Part of a small language model's weights.
Size: 12 layers, width 256, 4 heads of 64, vocabulary 512, 8.91M parameters.
Each number is 128 + 24 x the weight over its row's rms, rounded and kept within 0 to 255. Layers, rows and columns count from 0. The size above them is the row's rms in percent of the matrix's.

# layer 9 attention value, 256x256, rms 0.163, rows 90-116, columns 0-127
size [ 90  95  90  91  96  95  90  93  95  90  93  92  94  91  88  92  97  96  91  93  97 103  97  95  92 101  86]
[[158 151 137 103 153 146 103  74 131 105 137 163 185 142 139 115  86 134 135 143 167 132 155  82 165  89 113 137 137 132 120 103 180 154 157 121 142 163 122 136 141 158 160 119 122 137 115 146 118 140 112 120 153 161 176 123 113 147 144 114 174 116 120  84 146 143 142 175 121 124  91 101 162 140 140 143 120 126 150  98  99 143  88 110 144 133 140 123 121 134  98 148 137 113 149 170  96 121 135 121 118 134 120  63 135 161 112 121 102 135 105 121 119 106  91 113 141 129 161 138 149  98 125 128 126  90 165 109]
 [118 145 186 149 129 114 187  82 104 127 153  93  82 113 165  79 161 160 142 126 117  89 149 133 126 113 100 126 136 151 126 126 174 148 144  82 102 122 128 101 119  68 107 145 129 148 100  91 159 140 115 109 127 121  66 124 127 138  78 124 125 129 170  83 139  98 128 194  86 134  86 124 156 150 111 134 124 152 111  93 121 152 123 139 180 101 136 125 132 104 140 142 124 132 100 136 152 144 141  94 143 118 126 150 177 145 112 111 108 115 123 106 120  92  92 176  97 125 140 104 110 128 131 119 108  91 123 125]
 [135 128 155 158 181 100 144 150  59 117 123 126 102 174 121 133 129 163 129  94 143 153 112 124 119 157  76 116 150 142 127 109 116 125 138 124 113  81 152 108  96 100 158 141 144 104 145 153 130  88 178 158 165  83  88 114 124 111 102 140 132 138 190  87 137 106 117 111 120 121 155 139 167 124  85 100  99 158 110 114 152 148 115 156 160 138 128 120 121 135 109 148 160 135  84 117 108 102  98 140 151 119  80 128 151 128 101 114 151 108 161 126 150 128 106 137 108 148 137 127 160 148 106 103 113 126 135 130]
 [111  88 131 163 110 156  91  99 113 151 114 162 133 143 151  75 104  84 124 137 120  74 106 108 144 126  78 109 135 114 126 125 104 117 147  80 132 117 124  99 120 144 163 105 123 127 128 159 127 101 109 129 153 141 122  77 159 130 131 175 111 174 103 116 158 111 109 147 138 171  89 132 114 128 104 114 149 124 121 115 143  94 120 157  80 124 130 115 163 170  81 118 132 132 180 100  90 160  95 145 154 144 130 121  95 122  80 132 137 146 154  99 120 105 113 154 134 100 145 128 168 113 138 184 128  92  98 184]
 [123 165 112 141 110 132 110 149  86 106 138  98 143 138 129 137 108 128 170 174  74 152 144 167 121 164 135 138 109 104 137 180 134  94 147 138  88 143 114 137 129 144 130 144 144 132 138 122 137 181 141 139 180 131  92 127  95 168 119 112  92 152 115 142 172 116 141 124 172 154 125  95  85 113 127  84 144 142  99 121 156 152 136 102 115  77 103  97 177 130 139 127 124 136 140 129 127 174 118 156 106 113 119  68 141 165 162 115 129 117 116 123 188 122 112 102 127 112 104  95 145 163 151 145 153  98 165 105]
 [102 129 163 134 151 133 159 156 150 140 142 132 148 129 131 139 137 144 103 104 144 171 142 107 112 154 159 146 138 183 135 119 120 137 141  82 109 134  91 150 130 160  97 100 139 125 104 110 179  71 124 126 127 125 110 168 104 150 134  52 134 136 143  99 141 130  91 160 117 173  91 147 145 128 130 131 101 128 134 146 101 116 118 173 104 123 172  94 213 104 113 109 180 115 130 104 106 121 165 128  95 128 152 147 153  91 136 134 123 114 122 130 152 126 127 159 133 144 128 109 118 107 157 139  77 141 123 132]
 [106  95  97 121 125 160 166 102  96 125 112 120 126 129 152  99 151 114 105 158 199  93 112  98 118 121 110 151 137  90  79 156 159 107  67 107 137 140 116 147 121 131 104 132 128 135 115 125 165 128 175 113 128  96  95 168 163 119 109  97 138 120 113 114 131  67  96 108 118 129 142 119 168 130  85 125 147 125 109 130 144 144 112 125 144 107 156 129 143  92 150  95 146 125 167 135 163 133 167 123 103 123 130 113 143 172 122 110 157 127 155 130 108 138 154 113 156 151 154 137 105  85 128 127 156 128 124  69]
 [122 117 130 133  89 110 114  94  81 112 158 104 153 153  95  96 137 166 149 149 106 143 139 129 108  87  97  94 110  95 159 145 149 149 137 136 126 162 118 134 132 121 157 146 104 139 121 131  95 101 112 136 131 137 106 145 147 150 124 149 108 131 151 106 131 150 132 131 128 166 126 167 136 152 154 106 171 187 152 114 127 114 133  87 137 125 152 102  94 142  89 121 137 174  59 112 126 158 144 142 141 106  97 143 121 154 144 137 109 147 151 162 153 120 104 118 108 152 123 119 110 158 118 150 144 110  93 122]
 [162 149 114 107 137 150 123 121 128  85 118 141 129 149 110 136 129 173 130 126 121 142 161 105 134 132 138 128 120 160 137 110 107 129 143 177 142 138 115 146 149 108 159 108 123  83 129 126  99 132  97 149 110 151 152 167  82 152 105 139 160 106 125  90  89 141 100 132 113 135 136 137 208 123 125 146 101 104 136 105 139 154 138 132 120 139 163 141 143 156  95 111 171 141 106 113 140 140 159 120 142  85 121 126 119 129 111 111 125 122  70  64 156 161 117 150 163 137 133 169 157 160 111 143 108 151 112 135]
 [126 134 106 121  82 140 195 151 142 108 101  99 142 174  89 132 115 135 145  69 130 118 108 130 128 121 120 137 139 130 153 110 143  65 105 115 108 108 164  93 134 129 114 120 156 128 134 192 105 179 149 108 123 134  91 152 100 140 111 123 133  81 143 152 178 109 145 118 155 125 162 149 107  93 129 133 121 126 118 135 149 133 124 113 135 133 109 143 165 112 115 132 132 110 120 160 109 124 161 147  93 142 133 186 119 139 139 102 159 130 106 122 119 121 166 108 123  94 155 114 120 121 113 124 133 192 159 109]
 [103 128 130 142  98  88  97 110 129 150 132 141 102 118 149 117 152  89 137 118 156 141 156 137 166 127 136 138 127 143 103 114 164 132 154 133 151 160 161 117 120  93 144 118 145 154 119 118 144  99 156 127 112 145 168 140  98 140 130  98 104 107  92 129 109  91 153 116 125 112 154 174 123 138 125 118 118 131 140 171 107 134 133 108 137 130 140 125  84 123 105 123 169  98 147 150 129 123 131 109 161  75 143 136  98 124 127 129  82 113 154 121 123 151 144 144 131 133 157 153 164 139 118  85 101 109  97  86]
 [132 197 132 126 144 125 114 149 106 113 115 111 166 144 146  81  97 160 158 155 154 115 153 137 104 119 160  90 202 136 130 145 112 119 159  81 119 148  85 101 119 167 144 126 112 102 126  90 130 132  97 164 112 157 131 173 111 142 124 143 146 151 166 105 106 109 103 143 115 146 126 123 151 113  91 108 140 108 115 155 145  81 104 139 106 146 144 106 131 146 132 109  93 140 130 140  88 144 119 155 142 110 119 178 171 142 103 114 131 108 140 136 132 111  87 135 181 137 100 132  86 154 140 154 102 134 142 134]
 [141 214 142 140 149 184 106 141  99 130 127 158 150 104 115 124 149 130 145 123 163 126  81 110 146 140 178 143 150 107  96 131 101 120  98 172 108 143 135 133 161 132 112 107 120 156 134 110 133  88 151 103 138 109 125 165 125 131  87 115 174  88  67 147 128 169 136 120 157 180 134 105 123 147 134 160 144 151 148 155 134 119 122 105  78 138  84 132 107 115 118 118 188 122 109 139 100 156 146 160 137 126 137 167 129 148 114 139 141 137 110 112 151 149 171 110 148 105  54 110 120 165 117 145 147 142 108 140]
 [130 160 170 132 172 172 108 141 102 172  89 138 172 131 166 123 128 144 115 128 139  88 145  92 127 103 103 138 121 188 111  94  96 115 123 108 116 111 159 121 111 120 126  89 130 152 112 118 158 105 140 173 152 137 137 168 118 149  99 159 142 128 150  98 130 135 129 134 152  94 124 145 122 130 126 109 102 103  95 110 136 156 126 102 152 127 154 124 155 117 155 152 137 141 116 146 132  92 125 118 191 178 127 167 165 128 155 128 125 137  97 119 117 136 109 163 136 112 116 170 135 129 120 119 102 164 134 171]
 [136  75 150 148 134 127 118 142 129 110 148 152 103 136 130 162 102  82 103  59 120 144 138 129  80  81 124  91 130 126 134 119 137 167 139 132 140  80 135  89 138 154 154 109 105 126 111 136 149 109 110 101 116 114 141 111 111  76 119 130 126  98 167 142  93 146 128 111 131 118 148 136 121 129 113 197 133 155 166 147  85 108 159 133 142 126 157 148 124 161 141 141 103 173 119 136 107 159 126 120 145  95  98 136 156 132 100  98 107 126 133 118 111 108 126 125 117 100 162 149 146 115 107 113 135 150 111 166]
 [106 139 132 147 145 134  88 170 133 126 108 157  94 143 120 150 134 127 144 150 135 135 148 104 105 132 131 183 133 130 145 138 128 111  91 121 107 122 124 138 104 123 104 122 137 211  82 102 139 176  97  70 141 126  84  85 120 103 116 115 113 122 145 200 153 112 119 107 140 129 123 119  90 134 137 144 127 158 108 104 119 148 150  96 152 132 118 136 106 113 113 106 176 137 123 132 134 131 137 139 144 169 123 154 112  96 137 163 187 162 163 132 137 154 139 130 144 137 101 104 131 145 122 124 172  97 151 118]
 [107 144 137 121 123 154 142 113 123 152 147 165 173 145 148 105 123 132 145 152 109 130 145 133 129 121 133 116 151 129  91 181 137 129 151 138 128 124 114 106 161 130 153 139 139 136  44 131 148 128 124 100 113 102 129 149 142 127 175 105 103 121 177 150 129 119 121  96 159 130 116  97 154 123 115 136 177 160 137 119 114 108 142 109 100 152 105 158 124 150 132 140 153 134 152 156 156 129 110 138 118 117 156 117 118 127 154 138  83  76 155 108 100 125 157 138 203 125  92 102 131 145 185 125 146 142 104 124]
 [120 122 157 158 124 130 106 132 106  76 178  93 125 165 110 101 155 169 154 139 182 187 116 162 121  96  95  99 111 123 115 151  94  81 118  84 125 154 142 115 125 129  75 132 123 131 102 131 111 137 122 141 112 126 136 120 119 110 144  77 107 110 105 111 110 155 107 106 103 131  87 129 108 113  80 147 121 146 188 104 131  66 171 117 122 146 140 140 119 127 111 143 127 123 148 125 126 107 109 135 122 153  97 147 114 108 133  99 174 165  95 113 164 105 129 131 147 129 154 125 100 107 137 176 117 151 145 138]
 [123 143 147 128 123 108 169 158 111 136 146 115 104 160 164 188 133 173 137  96 160  99 149 120 116  87 125 112 150 160 128 155 133 102 138  71 140 121 124 129 121 120 128 110 140  96 133 163 125 127 147 177 104  94  90 111 130 147  85 155 135  73 106 121 121 133 105 124 100 119 165 122 124 121 124 122 104 164 147 116 178 110 137 158  81 147 125 125 174 137 147 129 140 169 133 130 123 117 146 125 113 162 127 113 128 130 115 125 143 130 106 139 146 146 116 171 100 105  92 140  94 102  79 104 121 165 145 111]
 [112 116 117 128 139 157  88 116 135 124 126 150 106 128 102 117 130  82 111 151 120 116 128 143 106 133 130 165 152 121 124 146 108  87 129 118 121 126 177 122 112 155 119  79 128 111 131  99 117 144 137 143  99 141 137 128 154  93 143 111 111 142 147  84 115  37 102 137 140 207 185 139  96 100 122 114  90 144 119 126 129 134 111 137 171 166 127 104 146  70  97 135 127 160 114 137 120 141  97 129 123 159 140 139 135 130 117 141 148 145 131 157 108 133 176 108 129 133 117 133 131  98  92 151 107 150 134 113]
 [115 113 129 119 109 167 115 141 162 103 132 190 123 103 119 148 128  91  96 111 141 138 130 148 101 118 163 116  64 175 110 146 123 100 115 115 132  97 124 154  82 150 148 144 101 129 107 136 141 107 147 148 110 139 127 132 120 165 148 143 118  84 105 116 133  82  93 149 162 163 134 138 153 151 135 107  95  99 123  97  83  93 141 123 156 131 117 128 140 165 133  95 158  95 181 123 118 203 112 113 122 147 107 162 142 131 170 122 140 108 115 144 107 151 159 116 103 110 132 100 104 121 141 114 114 129 134 117]
 [144 126 127 118 102 116 133 111 117 129 116 108 131 147 168 116  99 100 127 184 118 139 127 145 133 150  93 104 120 110 149 136 102 113 105 143 197 109 183 153 159 121 148 106 151 127 129 134 116 146 115 153 151 164 120 115 144 175 139 137 181 161 115 120  85 150 111  68 131 131 105 131 172  85 166  87 135 158 169 127  98 152 158 133  75 127 114 138 113  89 132 114 104 125 115 130 122 102 114 126 128 182 119 145 111 106 114 114 135 109 110 144 151 154 159 105 134  81 130 132 154 168 154  98 172 130 106 119]
 [126 140  93 126 138 143 102 105 124 104 118 106 139 122 128  74 173  96 111 108 144  72 123 143  95 144 163 173 151 114 179 137 126 109 147  96  99 134 112 134 158 112 119  80 146 133 126 127  98 104 149  92 122 139 111 103 135 160 132 168 170 135 144 139 171 152 179 147 124 112 151 105 132 154  79 151 111 113  88 136 192 105 107 109 168 169 157 131 130 191 111 146 146 122 172 118 148 140 109 109 149 107 128  97 163 137  80 156  92 116 146 135  84  72 104 132 131 124 121 114 116 139 132 138 143 127 134 107]
 [138 141 122 151 120 142 122 158 147 109 140 132 138 144 141 113 103  78 127 111 110 125 121 172  97 118 189 114 130 140 113 144 118 108 147 144 109 139 155 134 101 101 151  92  82 140 127  77 122 122  96 144 126 157  96 129 134 104 163 106 131  94 177 101 106 133 155 152 111 101 150 156 127 143 111 148 137 124 153 146 127 123 148 170  82 154 111 116 118 156 132 112 146 173 132 153 147 136 113 159 147 139 134 133 106 139 137 138  90 131 122 137 129 101 154 130 137 111 141 144 100 110 112 186 121 170 153 134]
 [115 102 128 141 133 121 109 146 134  89 156 108 151 137 131 180 153 173 181 114 135 140 126 118 153 169 153 133 119 153 148 101 134 138 147 128 126 202 132 136 144 125 105 130  82  96 129 112 101 161 137  98 137 108 102 133 131 110 155 118 121 147 104 146 115 140 134 147 102 113  96 156 140 132 128 152 149 152 152 147 112  98 125 108 112 135 140 142 122  93 109 142 120 155  90 134 135 135 125 152 169 100 157 131 136 180 101 124 175  97 112 141 149 137 122 111 132 141 146 140 153 135 116 188 148 139 136  99]
 [166 125 128 157  71 164 119 147 108 101 130 118 125 156 151 148  76 117 136 156 143 154 122 140 128 130 130 113 104 112 118 151 153 100 118 117 150 129 128 142 141  99 144  96 156  81 183  75 129 140 130 106 134 151 158 141 127 113 155 137 118 167 159 125 115 102 108  87 125 131 131 152 134 125 146 175 116 162  93 139 110 120 164 164 130 142 100 121 101  99 115 179  82  62 121 137 130 155 105 143 146  94 177 111 111 168 100 122 116 108 127 124 110 128 124 122 116 130 159 190 106 137 111 100 134 119 157 112]
 [144 109 112 118  98 140 158 114 156 168 126 108 147 106 112 159 141 112  95  91 120  99  99  97 130 137  98 139 154 119 151 130 140 125 156 178 131 160 155 119  97 128 160 175 163 160 140 115 117 113 133 141 107 121 101 153 132  98 126 132  91 119 129 151 129 114 115 103 163 168 130 125 140 177 143 111  91 123 147 122 131 151 146 136 102 138 173 131  98 124 120  81 156 127  84 137  79 174 158  97 131 163 139 106 152 120 108 117 127 104 145 144 130 144 134  57 122 123 161 141 163 100 156 142 157  93 126  87]]
# layer 9 attention output (transposed), 256x256, rms 0.15, rows 90-116, columns 0-127
size [ 87  89  89  92  94  98  90  96  90  89  92  89  93  91  83  94  92  92  91  96  94 100  96  90  93 100  87]
[[108 177 140 100 139 164 138  95 132 122 171 165 120 139 139 103 102 120  92 144 185 137 144 149  99 167 144 158 113 162 136 162 129 117 143 122 119 188 124 102 161 151  93 151 153  91 118 136 152 112 153 112 124 133  99 154 123 121 154 118 135 116  92 126 105 147 130 118 109 134 105 110 110  87 166 124 158 116  94 146 146  90 143 146 127 135 172  99 157 135 174  92 126 110 126 119 142 151 164 161 123 154 104 157 141 120 137 149 136 159 118 186 156 147 103 162  72 167 125 147 166 117 136 114 130 127 151 131]
 [ 46 184 168  98 121 158 134 127 109  70 151 163 147 102 127  47 119 130 132 120 141 126 159 106 127 149 129 138 135 112 149 112 109 103 111 141 117 107  94 159 130 110 108 141 106 110  88 115 127 123 145 120 165 173 149 118 158 152 144 156 120 116 132  95 136  90 148 184 128 174 146 173 138 127  90 110 149 125 148 121 112 111 119  95  97 171 130  92 111 128 154 127  85 136 113 176 128 109 130 123 147  85 113 124 141 131 116  99 138 115 132 131 129 152 119 106 138 112 114 161 145 117 172 111 125 134 114  93]
 [121 143 157 146 130 143  88 165 152 118 118 139 147 124 159 109 172 106 163  90  99 101 162 141 179  92 131 149 119 117 139  99 155 157 141 122 153  88  77 150 126 130  83  94 121  96 151 130 131 141 123 135 115 114 133 121 124 105 150 153 122 135 144  61 126 109 125 160 130 151 150 120 133 143 102 129 117 163 140 159 150  86 143  83 110 133 174 115 136 110 125 136 133 127 157 139 144 131 135 111 117  89  87 111 110 157 134 136 116 129 136 137 146 196 162 144 121 122  96 163 145 119 108 141 156 161 121 100]
 [143 160 174  86 136 160 148 104  95  61  95 177  81 141 144 112 136 170 169 122 151 119 158 146 128 101 158 109 173 134 116 169 120 105 171  53 122 121 122 159 144 123 126 114 112 134 152  96 167 138 126 154 116 133 114 134 135  84 129  83 161 122 130 118 127 147 112 117 104 115 131 111 120 100 168 131 132 119 102 152 166 138 152 145 130  95 163 109 134  93 116 133 154 119 123 142 151  92 139 140 169 117 111 136 108 114 103 135 131 139 111 132  93  87 136 129 155 135 149 182 144  82  86 107 168 145 136 114]
 [134 130 118 109 119  83 133 105  68 143 132 159  88 120 152  76 105 138  81  80  62 108 182 149 142 131 165 129 119 119 132 158  90 131 127 111 136 179 114  77 119 104 126 128 109 138 131  89 173 107 135 160 111 159 107 136 101 163 155  82 136 164 136 103 137 153 120 114 143 145 139 103 118 123 144 166 130  95 112 138 126 174  74 133 124 181 105  99 114 146 177 106 115 146 111 132  86 123 128 121 103 107 136 106 114 123 115 136  94 118 121 156 140 132 104 135 103 141 104 119 139 146 166 178 109 139 136 145]
 [101  62 146 131  44  87 155 117 195 119 133 130 110 149  98 135 133 128 109 140 110 133 147 118 146 143 124 154 147 157 154 147 128 101 140  99 130 106 120 143 105 162  97 113 130 125 129 145 114 134 143 129 155 153 128 124 158 142 117 118  88 136  90 101 120 119 105 141 149 157 112 163 136  77 119 125 144 131 125 128 136 142 104 131 142 109  80 114  99 143 124 109 159 140 141 104 117 142 122 127 166  78 105 149 136 167 131 168 100 129  90 138 131 114 100 155 132 105 118 132 152  95 126 127 123 180  99 173]
 [107 148 105 109 108  93 130 102 135 150 119 116 200 124 122  74 135 116 164 125 164 158 149 123 127 139  98 114 128 157  91 145 119 153 114 102 138 110  85 112 145 134 154 127 185 154 114 159 127 142 116 119 128 147 118 117 128 115 107 142 112 100 153 141 127 140 112 145 126 137 111 139 128 171 115 146 162 134 132 160 150 139  79 138 117 139 114 140 131 131 142 151 111 144 117 108 118 147 138 145 113 156 106  93 154 188 130  95 111 102 145 146 146 136 141 103 132 100 102 123 143 115 149 143 103 151 104 134]
 [117 167 145  89 130 151 144 106 161 147 126 145 121  93 101 133 133 143  96 140 102 121 100 158 137 159 103 143 130  96 122 109 129  98 135 140 103 170 130 165 106  74 150 132 168 121 132 106 126 115 101 134 122 152 124 124 165 138 144 146 144 137 157 159 137 159 156 147 152 126 153 109 190 117 120 110 126  93 119 128 103 154 104  89 169 115 186  85  96 110 151  87 126 124  77 176 154 145 131 116 105 136  67 143 103 149 119 185 116 107 139 122 130 135 118 179 105 150  88 147 135 154 124 156 134 110 116 156]
 [138  96 137 203 158 144 147 107 153 141 119  84 121 106  91 160 108 141 115 126 130 110 146 112 126 135  64 151 167 142 156 107 136 138 145 134 133 114 121 175 165 143 108 133 126 131 102 133 121 124 150 106 160  94  84  99 109 103 126 150 141 137 147 129  87 112  92 102 157 144 110 123 130 125 135 112 134 150 130 149 102 113  97 137 148 111 134 153 117 105 169 100 121 168 140 129 135 139 153 136 127 115  69 119 120  92 151 161 123 135  85 105 165 168 154 157  97  97 115 140 121 109 152 109 134 107 102 161]
 [140 114 101 123 131 111  93 100 162 146 124 125 116 181 168 113 146 117 136 126 133  94  94 148 122  47 127  97  94 108 162 135 113 124 146  86 136 128 144 141 127  75 158 117 110 153 121 123 170 138 156  91 112 130 158 154 114 127 122 109 115 125 115 123 111 135 135 143 107 123 111 149 126 162  93 142 126 127 147 105  90 123 130  74 118 168 140 153 125  98 156 112 133 141 153 102 137 145 148 113 110 137 153 160 108 106 127 157  99 137 122 154 159 141 162 151 159 108 122 124 155 182 119 127 131 136 120 122]
 [126 198 142 101 140  98 116 149  97 156 132 144 109 110  79 121 153 108 153  68 190 104  98  98 135 142 111 154 117 102 130 146 178 168  95 139 170 142 128 125 132 187 129 135 178 104 105 149  92  96 101 148 109  98  90 137 101 109 152 102 109 101 121 133 119 141 106  96  94 159 103 135 112 103 128 158 172 145 127 107 112 169 116 127 155 141 142 135 156 169 129  67  87 161  80 129 135 151 132 133 132 114 134 161 127 143 126 158 178 109 145 119 106 139 154 131 148 140 135 140 150 167 132 164 130 114 119 113]
 [110 137 101  86 137 130 125 139 132  87 204 132  85 120 151 123 163 158 137 173 129 138  52 121 152 135 116 107 133 158 123 114 167 141 133 132 138 140 122 161 160  87 109 132 151 110 142 146 185 112 110 112  88 161 146 125 118 137 170 116 148 137 134 109 115 104 125 129 107 161  99 122 104 146 124 100 119 117 172 141  98 124 105 183 112 102 150 147 139  78 130 125 103 170 153 110  98 112 131 138 128 144 130 130 103 140 162 115 167 102  94  97  67  98 117 137 108 168 127 142  96 107 114 128 127 117 185 132]
 [154 105  96 153 135 121 135 154 112 158  80 129 134 125 123 147 132 146 112 128 109 138 130 159 132 123 129  76 132 146 126 118  85 104  86 114  97 133 153  76  73  89 118  88 153  76 129 137  81 125 146  91 172 121 157  93 103 125 135 134 128  87 107 106 104 175 138 119 123 128 121 156 135 151 111 109 146 107 160 131 130 155 131 147 132 120 139 137 140 129 112 115 127 143 134  83 108  94 133 156  95 160 115 136 124 133 150 146  95 163 106 126 141 116 176 154 101  92 100 168 137 119 147 146  90 118  89 119]
 [155  99 136 149 114  99 113 163 106 107 142 114 130 123 138 156 147 118 153  94 146 120 160  92 117 103  97 144  89 150 108 117 141 127 111  79 110  72 121 105 156  76 120 104 137 126 128 147 142 157 106 122 104 122 123 120 166 136 170 126 157 139 127 119 148 125 128 151  45 160 104 138 143 104 144 110 195  92 119 133  81  81 129 103  80 164 139 114 129 140 133 119 107  96 163 157 134 110 133 124 168 125 111 123 140 134 124 161 113 137 124 178 100 161 115 185  92 158  94 148 162  91 136 118 131 141 132 143]
 [175 153 115 176 111 145 127 155 145 135  82  91 126 127 109 155 118 116 148 173 190 137 103 112 140 157 125 146 108 102 124 122 122 115  99 126  97 130 138 192 137 112 146 156 130 123 102 133  80 118 149  95  95 117 140 125 150 137 134 109 105 119 132  87 126 137  89 135 126 132 153 124 148 137 166  66 149 132 134 118 104 125 126 128 121 103 101 135 131 150 113 112 128 124  97 157 114 126 126 107 109 131 136 127 159  98 152 104 182 137 151 125 144 145 175 146 160 201 127 124 123 123  87 132 142  98 150 104]
 [112  66 155 142 109 143  96 132 112 124 109 130 135 142 103 124 152 133 101  95 107 135 114 184  93 150 147 113 132  85 169  96 100 141  62 154  83 102 114  72 152 109 161 119 139 126 141 123  97 121 126 151 155 139  84 133  82 114 107 146 148 149 210 153 114 127 144 158 118 118 144 117 132 127 101 199 119 131 113 139 104 141 112 108 105 141 153 134 114 107 119 148 104 106 140 116 109 146 147 104 152 130 123  73  96  79  85 133  74 148 120 114 116  90 142 136 111 162 104 147 108 158 127 145  94 123 111 132]
 [120 148 129 124  95  71 137 115 108 166  85 166  79  77 115  96  89 149 154 146 106 143 110 149 136 128 148 108 124 141 148  92 156 129 129 122 135 151  76 138 128  89 108 125 128 114 132 111  88  93 169  85 123 113 126 136 111 116 136  95 134  77  94  71 145 112 167 138  95 119 107  84 152  79 132 138 127 116 135 128 127 131 139 135 147 139 117 149 139  92 141 139 114 129 145 152 160 105 136 145 106 149 140 142 114 168  99 128 120 110  93 108 131  97 123 147 131 139 145 129 146 144 156 113 123 128  87 132]
 [215 198 159 147 158 124 136 140 155  89 143 157 178 177 157 102 106 146 113 120 138 131 109 132 180 118 133 155 153 132 158 101 112  80 133 123 163 126 139 158 139  99 138 129 142 143 141 133 173 163 116 129 138 181 110 113 136 116 114 106 158 105 111 146 116 182 147 142 114 153 144  88  88 120 135 126 144 127 108 119 126 126  99 151 169 143 130 115 158 134 128 176 149 113 144 107 140 138  97 117 171  92 131 132 110 193 114 138 116 142 111 133 140 106 147 128 114 168 109 122  77 140 148 140  88 152 144 128]
 [160 172  90 134 136 120 148 143 161  97 135 123 165 160 190 155 103 122 102  77 105 141  94 131 126 118  99 122 101 164 117 113 132 169 121  79 159 168  97 143 160 104 116 144 111  76 140 121 121 103 108 121 105 157 131 118 120 166 168 157 106 132 118 114 119 115  57 150  85 142 116 152 156 154 106 158 132 141 143 142 142 141 140 105 153 119 117 110 126  88 121 115 183 178 138 135 100 148 156 150 109 127  89  80 118 165 128 132 136 131 166 106 130 144 137 145 117 111 136 124 141 129 121 140 138 135 102 150]
 [121 127 131 117 122 134 129 141 158  85 111 145 154 115 110 124 150 126 125 160 136 121 134  82 110 117 134  95 157 100 107  97 154 118 145 125 147 158 141 113 129 115  96 109 146 144 124 123 166 176 100 162 125  97 154  87 137  70 155 167 110 103 153 167 120 146 120 114  85 105  86 135 160 122 118 150 128 149 120 126 128 124 125 111  97 160 143 125 118 137 107 118  84 129 166 118  83 158  74 150 114 149 130 142 111 162 120 114 130  93 165 101 163 167  99 118 106 101 137 126 159 160 125 155 117 127 122 132]
 [121 168 131 111  96 134 141 123 132 136  94 149  64 130  86 177 123  86 107 125 147 129 112  97 177 107 113 112 128 137 104 130  87 137 103 134 111 118 116 127 159 132 114 131  97 121 134  97  88 172 114 105 104 122 152 153 127 100 113 130 107 107  97 113 117 145 133 126 143 108 120 116 143 129  96 121 134 163 134 181 115 147 148 119 105  90 115 108 134 148 145 124 125 125 126 139 167 131 165 171 155 120 169  96 140 143 149 126 151  92 118 116  84 105 141 122 130 113 115 191 155  75 136 144 132 129 154 153]
 [124 125 136 160 170 113 113  95 133 148  89 112 107 127 123 143 103 169 124 139 131 134  99 122 123 146 157 124 107 145  83 170 120 163 162 168 115 133  93 103 147  92 158  90 166 124  96 151 155  77 125  93 112  66  56  97  75 142 149  98 142 120 104 113 134 125 109  99  96 123 159 137  92 123 149 166 170 131 137 146 162 119 148 121 155 104 144  92 112 102 168 125 118 145 140 124 119 100 116 129 123 107 114 110 126 138 138 100 112 115 156 113 122 106  73 121 144 110 148 132 116 155 132 110 115 128 136 140]
 [ 47 110  78 125  90  89 118 122 156 125 122 153 137 123  79 128 121 146 139 137  93 140 157  80 139 130 128 137 116  82 139 115 122 153  97 109 168 132 145 136 124 115  91 140 148  95 143 153 164 109 128 140 127 149 130 101 110 160 119 129 140 124 176 162 115  78 143 153 117 141 111 150  77 142 176 104 145  98 104 143 125 171 139 150 165 168 122 146 146 137 133 113 112 146 108  80  88 101 118 126 167 155 131 120 137  88 124 119 143 114 144  66 125 147 125 111 131 112 127 169 177 141 107  78 146  83 108 121]
 [116 146  85 128  74  51 154 143 143 127  95 148 127 142 110 141 111 157 111 131 113 119 105  86 145 144 117 101 153 136 129 122 152 135  88 143 142 144 143 132  99 136 118 121 149 133 130 158 150 132  89 137 132 150 124 115 167 113 102 151 166 120 133 114 102 123  86 129 134 102 112 135 159 105 129 141 148 119  97 150 120  92 156 159 168  99 149 110 202 152 123 134 148 145 146 105  92 123 108 130 112 154 152 152 126 110 139 124 138 117 110  86 123 103  98 131 113 152 128 142 132 129 120 116 138  97 135 149]
 [135  82 121 153 106 138 142 138 132 136 118 147 153 162 183 118 115 180 107 134 104 151 155 102 108 178 155 115 139 132 186 127  96 119 105 163 127 121 163 152 116 127 141 120 162 141 134 118 128  95 134 162 121 156 142 154 129 143 143  86 135 142 107 127 113 134 154 120 140 140 102  94 108 115 136 179 105 116 155 143 136 124 123 121 130 128 165 124 161  81 133 145 140 139 182 127 117 146 125 112 113 187 105 157 154 136 131 124 155 164 140 141  95  84 112 124 112 145  91 136 113 115 123 111 105 115 124 181]
 [ 83 153  92 108 134 193 153 119 115 147 126 152 168 114 123 100 163 141  95 122 150 105 137 102 137 113 161 104  77  90 127 136 151 128 108 140 107 132 173 166  94 150 140 135 120 130 155 154 152 129  54 146 121  94  89 155 124 120 106  96 149 117 159 134 100 119 116 138  76 110 116  99 135 112 124 112 110 156 139 100 161 118 119 146 108 111 139 101 171 130 153 136 100 160 128 111 157 106 116 141  80 159 130 100 129 143 145 127 128 110 139 158  76 153 117 126 128 145 131 104 145 115  91 111  85  75 117 152]
 [157 108 112 104 113 100 191 106 128 132 106 108 131  88 154  88 149 116 167 132 149 118 191 111 158 170 194 171 127 101 155 148 122 104 131 130 148 179 129 119 124  98 130  72 157 174 149 127 114 138 162  81 137 129 158 125 133 119 144 132  96 140  88 124  51 136 141 130 142 116 117 128 141 132 122 120  90 131 125 129 112 108 133  84 127  93 148 143 107 106 119 111 163 128 113 142 140 138 154 141  96 157  92 136 158 142 101 115 129 170 156 156 126 137 132 117 154 125 138 155 148 178 126 155 145 138 140 139]]